Weights of a small transformer language model.
Size: 13 layers, width 96, 3 heads of 32 (1 for keys and values), MLP 256 SwiGLU, vocabulary 12127, 3.62M parameters.
Architecture: untied embeddings, normalized queries and keys, capped logits.
Each number is 128 + 24 x the weight over its row's rms, rounded and kept within 0 to 255. Layers, rows and columns count from 0. Numbers have three digits each. The size before them is the row's rms in percent of the matrix's.

# gate: layer 6 MLP gate, 256x96, rms 0.204, rows 195-234, columns 48-95
# up: layer 6 MLP up, 256x96, rms 0.203, rows 195-234, columns 48-95
# down: layer 6 MLP down (transposed), 256x96, rms 0.114, rows 195-234, columns 48-95
gate195 099:100119119148116176071151153098140140144137112130158123140127141096103150193131124092141117102140148097123128170174112141128103116120122105116123
up195 091:153104132142145133157105148151082151145104131140081148170082103122103139114158164141137133133122118141114159115114144111111137072111122104123112
down195 095:113183129107149170088117101134141119134123114115139184133108122123110110163120134088163161134125140120111087139106109096188079102128138117138095
gate196 105:133155134167173145156107123149098172141119101107147133112135144111087118141124134128170183138186096115138130160140152099110139167142133130151130
up196 096:146154151136134136129135101127094129157096139115148155089177148113128137124166123122161129104133130106149147105114130130128109161107097103154113
down196 105:118138102120113121137166140105154103137161110147130182153128127091084139099077127165145159129100126101152139139129104128112089151115111121096123
gate197 098:090133126174158147106139134132097152149092146151151146102143160140121143118129134175112110130088114136126128191090139114134128151119116097146105
up197 106:158191090126135153119154131101111103110165144141148137122135124111169161169145149150139108131121143098166136168168136121122153124124138128194097
down197 103:120126132137152116143149140136097158113108163124152144147138165108144133118143149086118137121105092144115129123126129138100146134125163132098120
gate198 112:099152090098115159168141098143119147136127180142160169123145122116128179112147119132100172131147169105163067154121139107123104144138124093139134
up198 103:131102092130154123149133128105116104102089112138113131158099115111084110155139119178068126136076145130119154126111146119123122124088137124129111
down198 102:127121175128129104106133175119123157103112154134144115113143124074105146139131102086141124117128063151160171114165164116134128121146115130154142
gate199 106:117119131146133124095110116109116180109132152137131112139139148161124142153103114098105143133134102120143086161162151146124156116123096156091129
up199 103:147159167101154120182120135080153114094122082127143160108130115101115116144140122162151139123114126140104151107101112189108113117111163112123097
down199 099:142151136142144112116120140083105183131165120167146130092096131131113136148137141179118149104117089144099118129113141113126124160138132120102122
gate200 104:169160157165149166152084147088126135172112142131104139147133120121130141129110118145134148109133139148194150156112149119111165127140119157088140
up200 097:103151089099130102146109160160084115121150132127114136125122112155113134123151145109114155165164138127103098131135117138098089100135152158115129
down200 107:108118119152098109119119076140137124110138122142119127115101155140144117099159127137112153147149079116133126108123128101133098130137139085146121
gate201 101:143107099069130134172114089153094135113165148121142116082106110126133161113117144112155079121088137135098144147104082145131096173126152158129098
up201 103:168127118122125141095166144130136155090151109138112145159097138094126114168115145139113151146173152111135140132153187132141137118127119131114123
down201 099:162121121124129136139135146145112044108127097108121147130098088121081098127119128108126130177124116104159166128124176151168093118121167090112122
gate202 094:131161111149143157110082091105139081125147141139097115147150123109130094161153151076133109128099132181152132138139140149121163142095107177094134
up202 086:145144122158084108081098093129092083126135104132130174160152148104119114124124135107168125138126157135170132126091120120100099154133141128154127
down202 090:094129134124134165136096157127150137141188097147126130143146180087126142113151148093140144131128129124128100142114073128165134085128140101141149
gate203 089:156135123130124130134097089145119092113114111075085116146135119122118118152147122139157177138086128071141134124126113147145091117104135115143150
up203 096:126134074160194136111135131132089132170114131113138159179105143158120133108103133182131126138138127140141124155145125104154093144125150165153135
down203 091:133133173108088150162108094131166112101133109110113099076146124107124094164155114073115129112103120069113136072102141116112134115139111100093096
gate204 079:122114172125124163134125138105157113109127110120104144124124106097122133098114138140105151168176166148155168117113124142102103144127138128122117
up204 092:130080124131076108154108108137088130099053119103122149180109128111091121141140128148105117109141118113137153140148102125114114100160118139102150
down204 089:125118128172120145132140170118134130108128167112134149189103106118098134146133158110074128128138114132136098135129135143101083127120137068119151
gate205 101:136124134072139073154161118092158147146116135121120171101133172139116124077117134140133131117143096115177120120126096156160114077144161103096119
up205 097:101103114146107131145108109104114125129136123131091159123169134091141078075111149108092127161144121105146135153113153134097152102114134143115134
down205 097:121126123125097128146131172141108080127151124115166081154123128129142152169150136149161110125068104135130096105132120120133115161094131128141118
gate206 099:114112147125123136102096129116120111120114157115124124118168126089148115153141133128119111180152150148089176102161134125111165146141132082117137
up206 094:166123141095128120160107113107120149154144099106105140180174074137096086117155110107099133120121142157095128157119114104124126141139086137105132
down206 092:167149138112135152111154146135091113087153138133140109138112183139123173098141129121144164120154104139121148138088139115147124122148095137136138
gate207 104:083154159114108124156153148124128114132119148079102130106088148100104124134116145111099116119125094100129171157115108124170166123126120140137177
up207 099:116135091109136126133134094106125178121097123158056112150113099129120124115163122143105162142117136114117143119153144117095079149134127159149142
down207 100:138171098129145106167155159131101129129109170097101154133086107110127114129127134122113160101106079141133163159146112089164152173131102142124121
gate208 101:106110081136112082121104164115139164140109139129084173145081140120099129137140149161140099207147132120120117144129131120105123098118134127132104
up208 095:152090127136111094180132126133137099135144143063160090129150099135101126176106146085115123097118101146152099104141143105097114182160163146137132
down208 103:179172164119161140083124126151148116122165126160141105113166125131159146132099100141184119127094143105144130160102135121140148116131117137148098
gate209 104:131125148117155149086119124174135102136097123146123136125158129112095144100119144109102101101141152104132162161159135135146160168125146139146074
up209 099:154112127137106133106134102142154104141149106128169148104113126139142100114115111112108089084129127099112164123109112117061140145139133117105137
down209 096:175112102104127144134146149114104144157188132138101123140117145111125128161100110168152134193082124141122109147104124119129112157142111117140182
gate210 102:126118105104150119116130127094094147126118125103084126121154089145112131149097105106143122107130143135120092140100111116093142100111141145148131
up210 097:103126143112110142131082150116120100128096145118125124142136122146148092137126110201137144146146134133124140135116103111131106137101175163107104
down210 096:123149095132108124148149138161150128105157109115114126153079152135152166109141137163121116141134142175135114124140116106115091127136115129115105
gate211 102:126129113098128120140112140116162115146135100150152158108123153162110131167090084123105127134152155130128117107134101124115142158118137120128130
up211 111:107148121109141162166132160130093166109155129121111141102134117123132120180121087117121169165151093136089137125141100134111119123163172148123159
down211 097:142116124141099121132142129088135171135098148132090158146128144135101093138101146145173138122109091139125167179141114155111091129102113150168117
gate212 097:145110154153072152161102144116122114093123169123135095115143150123110134141136118165144140125139059130142107123098115128142110130090130148155131
up212 091:121156121142163109070118133124148078121103127178159149130154088092139147171130131083113141134104170148171158124140130118156109138172157109139133
down212 099:145137138150105092133135124141100128114120143133141139105129117124135161095152140095167102115159122135168097162163121118095151110136157108098126
gate213 091:117124137138156088120116086132108147101117115105118121178126159152127160131154122105094143136115117173158133164090127110120124133123151138132126
up213 098:099104136073120162135146174122112101128133141136087120109142150119116127165108085115089116118127117091123152156132089145108129122160090145134106
down213 106:129104146128110112146125194122090105112124188100101166127122136119101128121110121126094162096124139139099137121103137137127125165153112150112131
gate214 097:145192109125145099139126102131145126097148107099164141123110122118133109115194123140089123117137106143118136112137147085134151105151156138129086
up214 088:130157138122136108168133062076178122125129111136116111122095129114151141152146133144099118117115127145143100128103163101138096129128149108170154
down214 089:093111104147099136126152111136161134094123148130148171117127119149093140129103133124171113135132132091115113109166145195111156130111087086135124
gate215 098:102159112148083167133155144095133126124152110110163140094123171104111140079146116107120138136145135126152111165136147112137133109120143124134156
up215 106:134167125148141167157081094118130127141102115134155136103161140120179156113156089105069145149142115123111100130122107134170094118126136141124148
down215 102:126118134134144149158107091161119163132088138124150089117151149117151130149110150118087108126076151133127162093102097130139137104153081114130149
gate216 097:155111106125145114147091145131080164177099153167119153111151155125107153147172098130136142154080094109105112137136096115072155168097135180126136
up216 106:133142134142134150142128120095146083121105122126087132177112136145119131131100149156095138202127134159153132155158179135125140132146139113137129
down216 110:107115129115140150173108120125165134109097146137150107180104140149115161170113102116130090156145115126131089123153158124084125130124150123137130
gate217 106:120148115103139148114113128157181177142103154152131116115147114136137129117123117151134129116141149120138140153152097155132133081081116139133131
up217 108:112159106105109149134090096136144131150119131141124129140128095123113098136142129164102094189093088118125096110119148170157112133136135148095085
down217 113:126131174104146122088142130158120097146143161112117102092155136129139140122130081159105150143130085122153101122132100083114124180115116130119124
gate218 092:142148137121186136141099149153114129155122169102119112120122121123134110153189077142127130179125137139128162138144155140104127135092157126126089
up218 093:117100133131146098136164113154143117075148136145076107124110130159100127129135126075109107102147141135109109133133130094131113129152116097106182
down218 093:150093113108122116129115146097085139120129129113108118147110125117130140126112097191124129150081075124129157169124125144127153116118112139159153
gate219 091:100108162121153123161155091103146153143095139103141131124144134158115111095100117152126155092102115139105112114130152171176140140138117119105102
up219 092:102079141141141154127133095122134134107082122119106135152109088103160111115119167168118139118120134122127110178109117146108111157095153135132128
down219 096:111087121139132110106130084105152107118111157118111136142119109123156089120123127135153136138097150128122096151119128155115168139128109136159117
gate220 098:136141148127141175158087121139117183134114155129130111144171141174131131158144098108130137125157110168137139146096095094136126134112144132128177
up220 105:125135107184124117125154152127094096119132114165086128127141159112164118146113160126155093142119121186104123099161178131123134121128146156121126
down220 097:119126169156117176136144168154124132117093120147135106089142138094090149140130124150137117136129152138120125109108156089114136123154119117115082
gate221 097:149156139139079115141129170155145156106117183140152095109130153131136177131106131080135085108132116103079142130107087106093126113147065136173169
up221 088:143114145093139109137115111124175143135142097149132134148102146150112069132115108144138105160161101147114137142092155168155150098159159140140145
down221 099:135134150139126154137152140162160108088126130151110114109122121182158129128170119102091137161115131088104114144160157127140095147104117100124081
gate222 096:117140124129176140105098082135162120154135115123158129135129121114147151144130115089149120150126154121139131140128165115129152126120121191098107
up222 101:147109146095133110152159150170103119141149136125096081130136086134105116120149124137132158171123140124156112152134127108120138080098120086118132
down222 091:144115139130105106121139107121124165146092151142108101122141055152118140136119091123131163133134142111127105075200115122133160084115134123108093
gate223 097:137105133113104169166138162127202146087104101127096159112144112156142105172088151147164126104121116123125106129157111144106157115103119118154130
up223 105:157144103123137147169124149130164118087112121143085126117168144139128084148127123130119130123105127087095099146151133121119162127105145108175129
down223 105:098137125155171138141108158185170097114115084141156101107129129147160115104113142104089152161131096128081135163141102131091171142128138150148080
gate224 087:121104135136188128096124139107115111127145134130156114128143126063138110143166085043143145138108134139165119100132187123123123116099148113153154
up224 096:126072146158137126127121124156130155130146144084110118139140131106150123132139111128146182129101147119143121106142168122169119090110150080115149
down224 098:129159102134137105138158096149099133145123120114142052112171146103110108147114143110104097107140103118144109117166114151112134128104157091132101
gate225 105:117173140170144138148113147111130110080163182145121124138112136131104125144111155128163140163130133151164072120123133142160101130088154095149136
up225 103:095138126171120104134179146140170128102124122154084128102124149161109182102127126110152129102101136152124103116125124156171140166099168151118102
down225 102:161145118141131144152102127113167133092150099109069155131120157156139098113134176120119166147131131127127134108115089112126132135140148142144149
gate226 100:130091110109118092137104152161170142100089132130146127138121128105087103171107104173169109163108106107128129095133105159128109120111165180102153
up226 100:090138148150122132117121135102141104139147144100132134114161126120109176139121130197127186159092164137105110125127155118106095126110113094126097
down226 096:140174150112146161111130136140098118116131097150102129149092157120145166146189146111073121133113106120116129144135137116136156126128075131155123
gate227 094:099127126148090135114112125118160106136126109163126110164158168116108163105173143095129106109138113151114137138148097116150089141116110129111132
up227 098:129077157124096106140146168130135124106120123159149104104129122138130104129129104127104134144138101167102165119100117134130158157139125176125145
down227 101:129117149123119100165116134142124135103121159143131123153078173111145103149157132114088160118151125151080084185096123150126134119113112168109156
gate228 101:144156107120139148144198145127137150138135129154127148084130162120142129111098073113169065145087138119123102100131177145139091138156120115121153
up228 110:138182156106133131139178123158141119141116162114169121146144162110081167133114142114100113113144149130098168119159145182141133127157149130110122
down228 103:115116140142118117125117119129147127136137069098095130121117108137074106123172158084127154149137160117129108127137131124135128139118130086152076
gate229 090:165142164131101112120114126108123101123078112079160129134116161165141142148137113123070108092125158102102115103130126068092085157109155145176126
up229 092:111098138130106119148129087119096102104130129123105140170152106118067115111153129137116168135126070142147154122096117145152101159122121172127135
down229 091:129153110128125120129131126102155107126133135139142117100152167166170170174101112138108118088110139132108164095133157117104129108153150100118119
gate230 102:136130139124141089142128096104188119117091117142123125153149112118150155144138127130122107109117186111152136137083140129131142107098107126178126
up230 103:163103121095126092138121109138147168065151124141155152102120105108119123151094141124151133099134096132135115119133144151120149132142116147122169
down230 104:137149181124109131129146113119092092120117135115153078124116101148133169139104146114143122158150134128141106134143107112129140126108154083155120
gate231 105:113126148092137121149134154106149102136135150093167145096146151141135137100160107143179083111108126121160095142158126103103118116090152112114112
up231 106:166174090112106134165126123125106152138156095124121121142134117095143140156136094137146144103127172147113109121125158095154150147141125118100105
down231 108:110164099112124113111118076166094140135162111129124124128133136140117142163147132163119178139113155155116128147103140103133112151163092176132107
gate232 096:071090197108155108141156124143109134125138116144125139099150109106125167090168149160115104118118134083157121151137117100108143130097097149118132
up232 100:160160125137138149149134132076117142164130126084132114134168123131116103131123122161154164090125104119113115107100129070093154135107111115143086
down232 109:146129109156086112140108047121118137111119165126129148179151107129117111146109136105119141151142109120134112076112153114133120129137152105099163
gate233 095:116134155088113170124142149078165171101121142109079121116133152146133120122139055104117163118119092143084151114125181178122173142067127119118115
up233 095:094163155100114146110129140082115112135152169131141115126148086096121119104082122090145147128141138147131144129137099154083135126090104135112099
down233 098:115106154130152133104151113113152129129111149092100116134155148112092172103110143064124176110147115147141161161134153171124132136084139078127121
gate234 099:119131144123112153157155077140154192110140113135096136135138170119081112141146092152092126167111152133131151113112138156138172091103104121109149
up234 103:131130096160128178088099126168161142125126115115114160115105153120131124161146176159115141110144129109116127133169111105114101138105070120158149
down234 105:141077162112096138153168076128143112129121143120116164137098134155093098104160113160136146138124153106140140143143110110120114106122110114148123